Each number is 50 + 10 x the weight over its row's rms, rounded and kept within 0 to 99. Layers, rows and columns count from 0. The size before them is the row's rms in percent of the matrix's.

# layer 6 attention value, 160x160, rms 0.118, rows 98-159, columns 80-159
099:44 60 50 53 49 44 62 47 61 49 54 48 42 50 53 43 60 52 51 31 56 45 64 51 47 21 51 56 46 45 38 40 44 51 59 47 49 78 40 66 38 70 48 50 57 33 47 58 41 62 48 45 73 35 36 65 60 41 71 41 65 62 41 30 49 55 80 56 63 42 62 37 63 46 57 46 45 41 57 66
099:38 71 47 51 59 55 53 52 32 45 50 48 48 45 60 47 38 79 40 46 53 63 62 60 53 48 55 37 49 50 39 65 53 58 50 55 46 59 47 58 38 67 44 48 45 26 55 72 46 55 41 33 46 45 42 53 61 48 50 61 58 30 53 47 36 66 49 39 53 62 41 45 55 45 50 58 52 48 38 41
098:54 49 50 37 48 53 50 69 56 58 56 44 47 46 47 54 47 50 47 43 61 78 47 29 50 63 54 64 64 33 40 54 44 49 45 48 45 58 57 58 55 68 54 52 46 46 40 50 70 42 48 52 59 45 56 46 54 41 27 49 61 58 36 50 41 48 48 56 53 58 67 47 67 55 57 30 70 41 62 52
104:62 34 43 45 60 48 51 42 53 31 39 39 55 52 58 53 43 55 47 55 56 51 47 40 67 55 55 49 56 47 59 62 66 45 42 78 36 44 54 42 50 59 41 49 46 67 59 51 48 45 49 48 42 59 53 38 54 43 53 52 52 41 31 62 43 55 67 49 55 56 26 39 43 58 24 47 52 43 48 45
096:43 48 82 50 42 65 51 67 45 37 47 31 54 56 47 64 41 48 46 57 46 39 43 60 61 30 50 53 45 33 46 44 49 66 52 61 48 59 57 54 42 40 49 43 42 46 23 39 51 51 65 47 37 68 50 58 45 54 59 66 60 47 44 53 63 38 53 50 55 44 59 32 42 45 49 30 53 49 51 40
090:82 63 41 43 51 32 50 39 46 33 41 46 66 49 52 49 38 35 51 54 55 51 50 50 65 56 49 73 63 54 47 44 60 62 61 64 38 34 50 61 46 56 52 35 33 37 59 58 35 31 71 67 49 59 47 63 45 58 44 44 44 37 32 48 69 35 55 54 46 60 47 51 46 45 60 38 29 48 56 50
103:51 47 34 45 59 40 43 63 61 35 49 48 49 54 55 52 24 29 48 54 41 50 42 54 52 42 41 42 46 47 44 44 55 38 51 59 47 70 38 47 66 36 58 49 57 35 40 69 45 50 51 33 70 64 62 69 38 47 58 54 45 69 42 63 46 49 65 55 62 48 49 71 65 66 39 51 35 53 51 59
098:55 53 35 58 55 42 52 80 30 49 43 69 42 31 43 52 58 49 44 48 57 61 48 42 47 49 40 40 35 49 44 55 47 52 57 43 35 63 59 53 42 46 48 47 64 64 61 34 49 46 57 57 47 51 43 38 40 45 51 46 63 35 44 48 39 53 39 64 72 44 40 65 52 59 33 40 53 51 67 32
110:46 45 50 54 74 57 48 31 70 65 66 36 47 39 53 49 49 36 44 37 47 55 70 45 33 50 48 41 49 48 41 38 61 56 49 37 43 51 36 37 43 37 59 49 58 49 51 41 66 59 56 50 54 32 54 46 58 58 41 47 40 40 52 59 46 42 71 41 69 44 52 59 59 50 51 71 61 51 54 35
107:51 54 53 48 45 65 47 49 41 54 50 76 69 36 28 60 46 40 35 40 52 70 52 37 51 38 71 42 43 38 62 50 48 38 53 36 77 61 59 60 53 55 51 78 47 38 38 42 37 39 41 55 45 69 54 30 48 67 46 56 52 44 42 42 53 49 57 40 61 54 35 34 44 43 52 58 60 44 47 59
107:44 58 42 53 44 47 62 42 71 36 41 50 51 52 52 33 45 55 43 34 55 59 42 46 68 55 57 44 58 49 51 45 41 62 48 50 50 49 52 54 47 31 43 44 46 62 66 50 58 56 31 55 62 30 52 57 52 48 53 26 44 60 52 51 56 50 55 37 48 45 50 55 53 62 69 52 41 68 56 58
101:54 71 40 47 66 57 62 67 44 51 52 40 58 39 58 71 54 42 56 35 37 47 39 36 67 50 45 52 58 43 59 44 41 53 61 42 62 47 67 37 42 48 57 53 46 68 53 61 39 43 53 60 44 56 48 55 60 38 53 61 57 44 32 48 51 45 51 48 54 62 69 50 48 55 58 42 35 72 34 56
096:52 65 51 69 49 64 46 48 45 59 56 52 57 42 38 57 60 57 56 38 45 36 46 70 54 48 40 52 46 57 35 60 42 41 54 26 60 64 46 48 36 63 44 46 42 42 51 54 56 44 48 52 53 40 61 60 38 73 40 37 44 62 45 37 49 44 46 55 58 42 49 62 41 71 44 40 44 59 54 47
105:69 49 42 59 56 46 51 42 39 38 36 48 68 56 40 51 68 41 57 51 57 62 52 39 46 48 67 51 58 50 81 51 68 49 50 49 59 36 56 47 47 51 56 82 58 81 48 50 62 43 55 54 54 63 51 52 48 43 52 52 40 47 45 48 49 34 44 55 54 56 47 58 54 43 40 49 49 45 64 46
095:44 47 41 51 27 48 38 53 56 54 61 63 53 33 47 69 49 41 40 55 41 61 37 59 44 53 48 62 42 33 58 48 56 64 54 51 63 36 53 57 36 38 36 52 41 64 61 56 54 74 39 48 66 72 45 69 58 38 44 56 55 62 59 49 40 49 55 50 56 51 45 38 44 44 37 56 44 45 51 30
100:30 46 43 61 57 45 47 42 52 42 55 52 60 22 53 44 52 44 50 35 42 36 51 59 69 44 35 55 58 47 69 45 53 58 58 55 58 35 45 47 65 42 44 48 54 49 62 50 60 60 47 64 42 35 57 45 45 50 39 66 56 59 36 46 35 42 52 54 39 58 66 58 59 54 67 48 63 47 51 50
091:56 46 60 39 57 52 39 59 47 44 37 41 43 50 51 61 35 45 41 48 52 52 40 53 50 29 48 54 64 50 56 48 37 58 37 47 40 46 31 52 38 59 48 55 62 53 48 66 48 63 39 36 65 50 53 34 29 46 56 55 52 49 49 45 62 44 67 63 48 56 56 43 44 47 37 70 47 50 47 48
099:37 69 47 45 65 50 50 48 66 40 56 37 38 40 52 58 51 47 36 66 55 57 53 35 48 58 44 53 51 44 52 47 54 45 57 41 44 52 53 46 38 54 40 54 39 53 44 50 42 44 65 62 64 64 40 56 23 45 47 48 67 30 61 66 45 57 38 37 37 41 57 60 53 63 44 59 30 60 50 41
091:66 56 63 40 57 55 56 49 62 46 50 47 59 59 39 65 51 68 52 34 59 54 60 56 47 38 64 61 47 47 55 62 65 46 56 45 48 60 28 41 43 57 48 43 39 40 51 27 64 66 50 54 48 50 49 55 42 56 34 50 39 32 50 55 45 51 48 41 29 44 73 54 43 44 53 45 54 47 43 53
099:68 63 61 49 47 46 34 52 62 39 63 47 76 47 47 56 44 39 51 54 56 35 31 49 64 34 38 46 59 61 52 47 59 47 66 30 41 49 50 56 56 47 25 38 44 44 41 53 50 41 54 41 44 45 46 60 51 50 39 53 55 49 41 70 50 47 50 57 33 34 50 60 39 67 62 40 51 40 58 59
093:49 68 42 31 35 47 47 68 53 50 41 29 57 34 49 38 47 28 35 38 54 49 50 64 62 55 39 39 47 37 53 60 65 39 52 53 56 65 68 38 73 52 38 39 48 58 47 37 55 50 42 55 60 51 55 49 69 72 72 42 56 39 49 52 54 41 55 52 39 44 45 52 60 42 54 47 59 58 43 66
094:55 59 69 44 51 36 47 43 29 43 55 60 46 55 64 48 39 34 41 45 48 48 57 70 34 39 51 54 53 53 49 47 57 51 45 56 56 57 51 49 68 51 53 47 61 57 39 56 58 62 59 44 40 45 55 51 58 53 62 57 34 40 41 23 50 59 43 46 54 40 60 36 52 34 36 65 60 51 60 45
090:57 56 35 57 59 48 65 59 21 47 72 38 52 59 47 38 55 36 53 43 64 56 55 47 50 64 56 50 47 54 65 48 57 49 51 37 29 49 63 61 46 56 56 47 56 48 30 42 70 60 39 40 57 58 52 35 42 39 47 34 40 55 61 40 55 60 63 46 56 58 42 69 54 62 48 48 50 47 39 47
099:33 45 41 43 44 49 52 54 55 55 42 44 27 31 45 46 58 41 43 42 45 59 58 52 61 65 35 45 38 58 48 62 50 39 40 45 68 44 54 62 45 80 41 58 57 65 39 66 51 54 59 34 66 47 60 48 55 61 60 53 38 58 46 35 44 48 43 59 35 39 52 49 35 57 51 41 50 46 45 40
107:57 52 40 42 44 57 64 46 34 58 65 57 49 43 66 53 55 63 53 57 61 48 42 43 54 42 57 54 50 38 55 55 37 44 65 26 42 54 59 49 52 64 60 61 43 45 28 35 56 52 61 56 60 62 37 44 54 61 48 58 47 58 41 47 44 44 63 36 39 28 49 35 56 54 48 43 32 60 46 57
098:54 57 49 59 52 63 43 74 36 28 37 50 70 31 48 39 35 55 41 48 62 54 63 48 53 49 50 59 50 53 63 48 43 41 43 40 39 44 40 57 54 47 50 41 42 70 32 57 53 59 45 48 52 47 40 46 43 56 48 38 48 64 53 47 60 48 53 50 41 46 43 52 43 54 39 39 52 54 22 49
095:38 61 65 39 42 65 43 61 48 44 64 45 34 52 64 33 43 28 42 43 35 49 55 53 40 38 46 29 52 43 48 44 61 75 49 41 57 40 37 38 41 54 68 38 34 48 49 42 54 39 58 51 44 47 46 67 49 58 55 39 48 58 48 54 48 66 61 58 48 54 51 62 53 47 55 61 58 75 54 42
101:44 59 45 58 66 41 42 57 63 45 47 59 59 46 47 57 56 44 49 46 58 50 26 56 41 60 54 56 51 47 37 61 65 45 65 47 50 52 54 56 46 41 58 44 48 43 50 48 45 45 52 63 56 70 46 39 34 76 60 46 63 58 51 60 41 55 24 68 60 39 49 38 36 25 24 59 54 54 64 54
096:54 58 49 56 38 57 42 50 53 39 38 62 41 35 62 41 58 48 64 54 43 37 39 44 74 49 27 67 53 55 65 62 53 56 58 52 57 66 54 51 60 55 54 51 49 52 63 55 48 59 60 55 71 56 55 60 38 51 50 55 31 56 44 31 51 57 44 60 40 66 40 40 45 60 42 55 60 41 65 48
095:55 43 44 63 57 46 42 56 48 47 38 38 51 67 39 61 56 53 46 37 46 54 31 54 36 51 44 41 66 31 65 45 59 55 54 46 59 39 56 40 55 44 32 63 57 64 37 35 54 53 36 39 51 54 50 56 49 58 55 61 45 50 45 71 36 56 53 49 72 51 48 46 55 60 45 53 70 46 43 56
095:39 42 51 59 37 41 43 61 31 45 45 48 28 49 56 58 51 52 70 42 49 44 45 54 57 51 39 50 67 59 72 77 48 42 40 44 44 32 64 55 57 37 72 51 71 39 60 61 64 46 43 44 69 71 51 37 41 49 50 38 45 57 53 44 42 59 34 65 46 48 37 59 50 48 66 41 36 55 37 42
105:56 57 51 50 47 50 65 53 50 60 38 57 54 47 56 64 46 49 72 62 41 51 46 53 50 40 53 66 44 43 36 53 41 60 49 47 70 22 34 52 59 53 65 67 42 39 56 29 42 51 58 71 57 55 45 29 43 50 28 36 53 59 50 46 55 54 45 50 68 48 42 42 49 52 63 38 54 42 70 49
105:61 41 55 51 49 66 65 61 48 49 59 48 45 74 46 51 43 56 59 41 31 39 54 37 56 52 46 46 57 51 58 42 41 54 54 55 43 48 39 58 50 68 45 59 26 25 45 37 62 56 58 66 57 53 39 46 50 50 50 64 70 37 33 54 43 46 56 51 51 65 52 41 50 60 43 37 38 65 23 64
106:57 58 51 53 56 59 40 34 55 52 68 47 65 68 42 45 44 40 61 43 41 55 38 66 66 43 57 50 39 65 56 63 47 47 71 48 51 51 55 33 50 43 41 74 62 66 32 47 69 55 55 59 55 60 46 49 54 41 32 55 44 46 27 56 48 49 28 52 57 42 60 68 42 56 51 42 41 36 78 34
104:62 73 58 56 42 53 64 48 55 37 54 42 39 58 56 48 44 32 63 25 49 44 51 55 47 38 58 46 43 37 57 52 44 55 45 29 48 67 45 51 48 60 43 52 52 68 53 50 56 53 47 57 33 39 68 55 68 57 55 51 44 46 36 60 59 65 50 42 31 54 62 53 51 42 46 47 58 59 45 62
100:43 75 52 37 58 53 75 40 44 58 46 53 51 65 41 52 41 62 54 57 53 49 57 59 46 57 53 53 36 43 36 60 56 35 57 42 62 66 66 62 50 50 39 40 34 56 50 59 67 61 45 42 55 41 51 63 33 43 43 73 35 54 47 43 47 56 68 33 43 40 51 67 46 39 24 42 33 38 50 54
098:48 41 68 46 41 52 63 50 31 35 60 53 53 45 49 45 55 59 54 59 55 59 66 75 39 53 49 56 47 63 51 54 61 42 48 63 47 63 33 47 59 61 40 49 58 40 42 45 50 55 61 52 32 54 43 49 45 32 49 65 54 41 58 60 46 58 50 48 57 44 40 49 78 48 46 46 38 55 64 44
108:60 52 42 50 42 43 50 61 64 46 72 51 45 33 60 61 37 30 48 36 39 46 66 50 37 43 50 54 60 47 59 43 42 49 46 58 48 56 47 48 33 52 44 46 58 28 47 49 41 51 51 53 32 56 77 60 49 46 47 48 55 53 43 54 45 67 63 47 52 59 53 51 27 45 52 28 46 47 41 39
100:66 16 57 45 44 50 41 39 34 40 50 37 54 52 45 44 50 58 49 44 41 31 42 47 59 37 59 65 56 56 65 47 48 62 48 60 49 51 49 48 55 42 63 61 48 46 27 69 59 61 41 55 55 55 60 45 34 68 45 40 43 54 54 52 53 59 46 51 53 49 63 67 54 50 33 54 56 40 44 55
104:66 69 48 40 54 55 46 54 53 34 50 50 17 56 36 51 40 48 61 50 56 50 58 48 64 50 67 37 47 40 45 62 67 61 56 45 46 44 50 32 47 32 57 67 58 53 43 57 38 56 41 45 76 57 50 55 62 51 66 31 71 57 49 59 40 46 42 69 41 53 63 42 40 55 41 64 49 47 31 71
106:26 60 58 63 44 43 44 52 52 68 50 55 58 64 51 40 35 48 58 28 46 45 41 53 31 55 47 53 58 50 50 52 49 43 55 53 41 53 31 64 66 57 50 63 35 62 27 50 58 69 34 43 46 28 45 64 51 49 58 45 53 47 56 58 40 40 41 42 34 36 60 41 40 70 54 59 41 48 51 48
090:60 45 50 55 32 43 62 67 58 62 44 44 53 47 53 71 56 57 53 37 50 57 50 39 54 65 42 48 33 50 35 70 58 59 46 51 50 55 42 49 51 62 51 57 68 50 53 74 63 34 56 48 51 59 49 43 44 44 48 45 43 45 47 53 43 59 31 46 63 52 36 52 29 53 46 52 52 45 43 52
097:37 45 59 35 51 45 40 54 61 60 48 55 66 48 54 51 40 47 58 49 37 49 54 44 49 51 46 47 46 58 45 57 65 47 45 45 65 50 44 60 41 55 57 48 42 61 38 49 39 54 60 64 37 50 55 39 38 43 57 59 50 46 53 39 48 51 56 56 37 51 52 22 35 28 42 70 48 52 47 47
110:56 37 45 56 52 47 56 60 49 54 46 42 54 36 51 69 57 43 37 64 53 59 44 51 66 54 33 53 38 41 62 47 36 47 52 55 46 67 59 34 66 47 33 52 43 45 59 72 43 30 37 53 52 65 64 64 50 44 47 48 49 56 47 42 37 26 56 55 63 45 36 47 49 54 45 60 51 68 52 54
109:51 47 38 51 58 37 44 41 49 45 37 39 57 35 51 43 63 53 38 50 67 35 66 63 44 46 56 34 61 45 53 61 45 46 51 48 36 43 28 48 46 48 45 43 43 38 46 44 43 56 46 63 50 55 52 49 57 45 49 56 43 54 52 53 48 21 79 49 64 51 61 52 48 26 40 27 24 46 37 45
105:49 46 74 72 66 47 57 46 35 56 67 52 59 42 55 47 47 62 41 43 43 63 56 54 53 48 57 50 42 51 31 66 29 39 50 37 52 56 34 50 42 45 45 55 49 62 65 63 53 62 56 46 36 46 52 35 35 62 63 17 50 40 71 42 64 62 47 54 52 40 54 56 32 42 37 51 53 55 52 46
106:48 54 41 40 61 71 47 40 59 44 49 46 47 43 69 62 60 61 55 52 43 45 54 40 61 52 40 26 65 56 52 36 57 71 43 47 58 54 46 44 40 59 55 46 56 36 38 66 59 61 52 55 61 39 51 50 43 55 53 53 46 41 37 42 32 46 43 60 35 50 45 62 49 60 46 46 42 66 40 37
095:52 57 45 62 53 56 37 42 38 36 48 59 54 61 66 60 72 41 41 58 55 38 51 37 49 48 42 56 22 45 54 52 58 51 37 47 64 70 59 44 60 41 43 44 40 68 51 63 50 47 49 57 43 54 34 62 56 49 60 34 51 44 60 48 52 51 26 67 58 47 30 53 41 61 49 63 60 29 64 44
098:34 40 40 53 63 57 52 63 55 58 45 46 54 59 39 52 43 60 67 52 39 51 56 42 56 49 52 52 78 54 50 55 54 49 43 41 69 54 53 49 27 54 56 67 53 25 43 65 60 46 51 35 40 41 52 41 63 29 55 43 46 40 54 55 57 46 43 41 48 46 65 53 38 38 38 43 60 57 62 49
101:40 39 49 37 64 53 30 44 41 40 46 47 38 76 60 53 45 34 55 38 47 47 55 51 37 49 52 52 51 65 43 64 62 51 44 56 49 44 45 48 74 55 55 28 57 52 61 41 58 42 40 43 61 44 60 56 52 64 47 54 42 50 38 42 53 50 50 41 32 55 51 64 65 40 46 48 58 60 51 51
104:49 51 38 41 34 38 42 41 67 53 46 62 59 51 48 63 69 45 43 31 64 42 52 48 51 58 60 54 58 59 52 61 56 68 58 55 52 43 51 52 50 39 41 55 57 49 53 53 52 44 42 58 58 56 43 49 43 49 62 63 55 28 40 45 55 46 59 42 60 66 66 58 44 47 23 62 38 43 48 28
124:42 71 47 58 64 52 60 56 60 40 44 65 53 41 45 35 40 41 62 51 52 46 53 50 48 24 64 72 32 44 47 36 59 31 57 54 62 52 34 67 37 57 55 61 42 51 48 47 41 50 52 41 37 56 43 37 42 35 56 59 51 61 41 58 59 39 53 60 66 48 54 49 72 37 38 49 40 35 51 37
108:54 55 47 50 43 44 44 47 40 58 52 56 58 40 34 46 41 69 33 55 43 50 56 41 55 57 40 53 41 47 66 69 57 68 41 34 44 45 44 70 45 57 50 61 45 52 49 67 52 28 28 54 56 40 55 70 64 43 52 35 61 54 36 62 30 47 56 36 47 52 49 43 43 48 42 45 47 56 57 65
101:65 57 60 51 49 35 47 39 32 50 46 49 66 38 50 47 41 47 53 49 43 45 40 50 47 52 49 51 52 32 56 32 71 47 33 53 51 55 50 39 59 48 62 43 49 48 50 50 44 63 47 45 27 44 63 51 47 56 65 45 49 31 55 55 44 39 48 60 38 52 56 60 52 40 52 44 51 55 65 62
115:54 49 39 57 68 48 54 47 46 56 51 54 51 43 34 52 46 59 55 45 54 54 43 32 50 44 52 67 54 49 72 60 63 35 58 33 53 40 68 54 41 48 47 52 34 70 50 38 53 56 39 70 56 62 51 49 57 48 50 65 48 42 42 30 36 68 57 62 39 49 44 42 44 60 51 68 44 61 37 60
102:41 61 66 64 44 49 43 53 61 54 41 69 34 47 27 69 44 50 38 44 48 31 49 53 57 30 31 40 46 48 38 43 34 57 64 46 53 61 55 50 54 59 68 38 62 34 49 66 38 37 42 45 50 59 41 47 61 50 56 50 50 48 36 40 45 51 40 44 57 46 55 43 54 46 54 80 52 43 56 51
098:47 65 35 46 36 52 57 54 55 46 62 35 40 63 60 50 71 59 39 52 48 64 41 53 45 24 63 43 50 43 50 53 64 52 50 26 66 50 49 52 50 58 53 37 49 44 63 39 55 44 35 42 55 46 50 42 32 34 42 47 48 65 58 52 56 48 52 67 37 55 43 26 33 64 55 64 52 46 67 51
092:46 53 46 39 56 39 38 50 54 54 52 42 57 58 54 52 41 54 42 41 40 40 65 56 65 54 50 57 54 39 58 43 39 51 46 54 55 62 41 47 41 31 52 73 52 33 35 36 40 37 47 53 38 44 40 50 48 62 59 62 36 46 30 63 45 43 40 56 48 62 55 38 45 59 29 53 61 41 53 42
102:51 71 57 42 63 60 49 56 47 65 54 47 31 52 52 63 44 59 56 36 54 54 64 64 47 35 48 63 52 51 37 41 43 47 40 57 68 59 31 55 62 65 55 59 42 59 60 44 51 55 52 65 46 58 41 50 57 27 47 57 49 49 59 42 50 59 60 55 50 69 44 56 46 35 66 41 29 62 46 57
105:62 52 42 41 49 43 62 44 33 31 46 61 36 55 63 54 54 62 40 48 64 52 48 63 25 34 69 33 58 53 47 57 64 47 57 57 55 51 55 44 63 57 56 49 51 40 49 51 70 58 66 56 58 52 60 43 37 50 52 48 24 44 55 54 33 58 50 43 61 63 57 50 39 48 57 38 41 31 58 51
102:39 41 53 46 52 33 47 34 49 63 48 60 47 43 61 50 66 65 50 39 50 56 49 52 46 48 62 40 32 59 54 50 50 37 45 45 39 47 68 49 58 59 54 65 43 45 51 47 53 50 59 57 70 38 44 43 56 40 39 46 47 51 44 57 29 56 37 60 53 64 52 25 44 29 67 69 44 42 45 67
107:39 43 55 52 57 54 57 50 50 56 42 47 52 38 57 48 37 48 60 44 17 46 64 72 40 48 48 41 43 47 43 36 54 45 61 43 57 27 38 59 50 64 63 67 72 46 53 58 37 38 43 44 53 62 44 56 38 60 35 48 43 46 44 59 37 56 55 36 56 70 46 55 38 47 56 57 52 56 44 50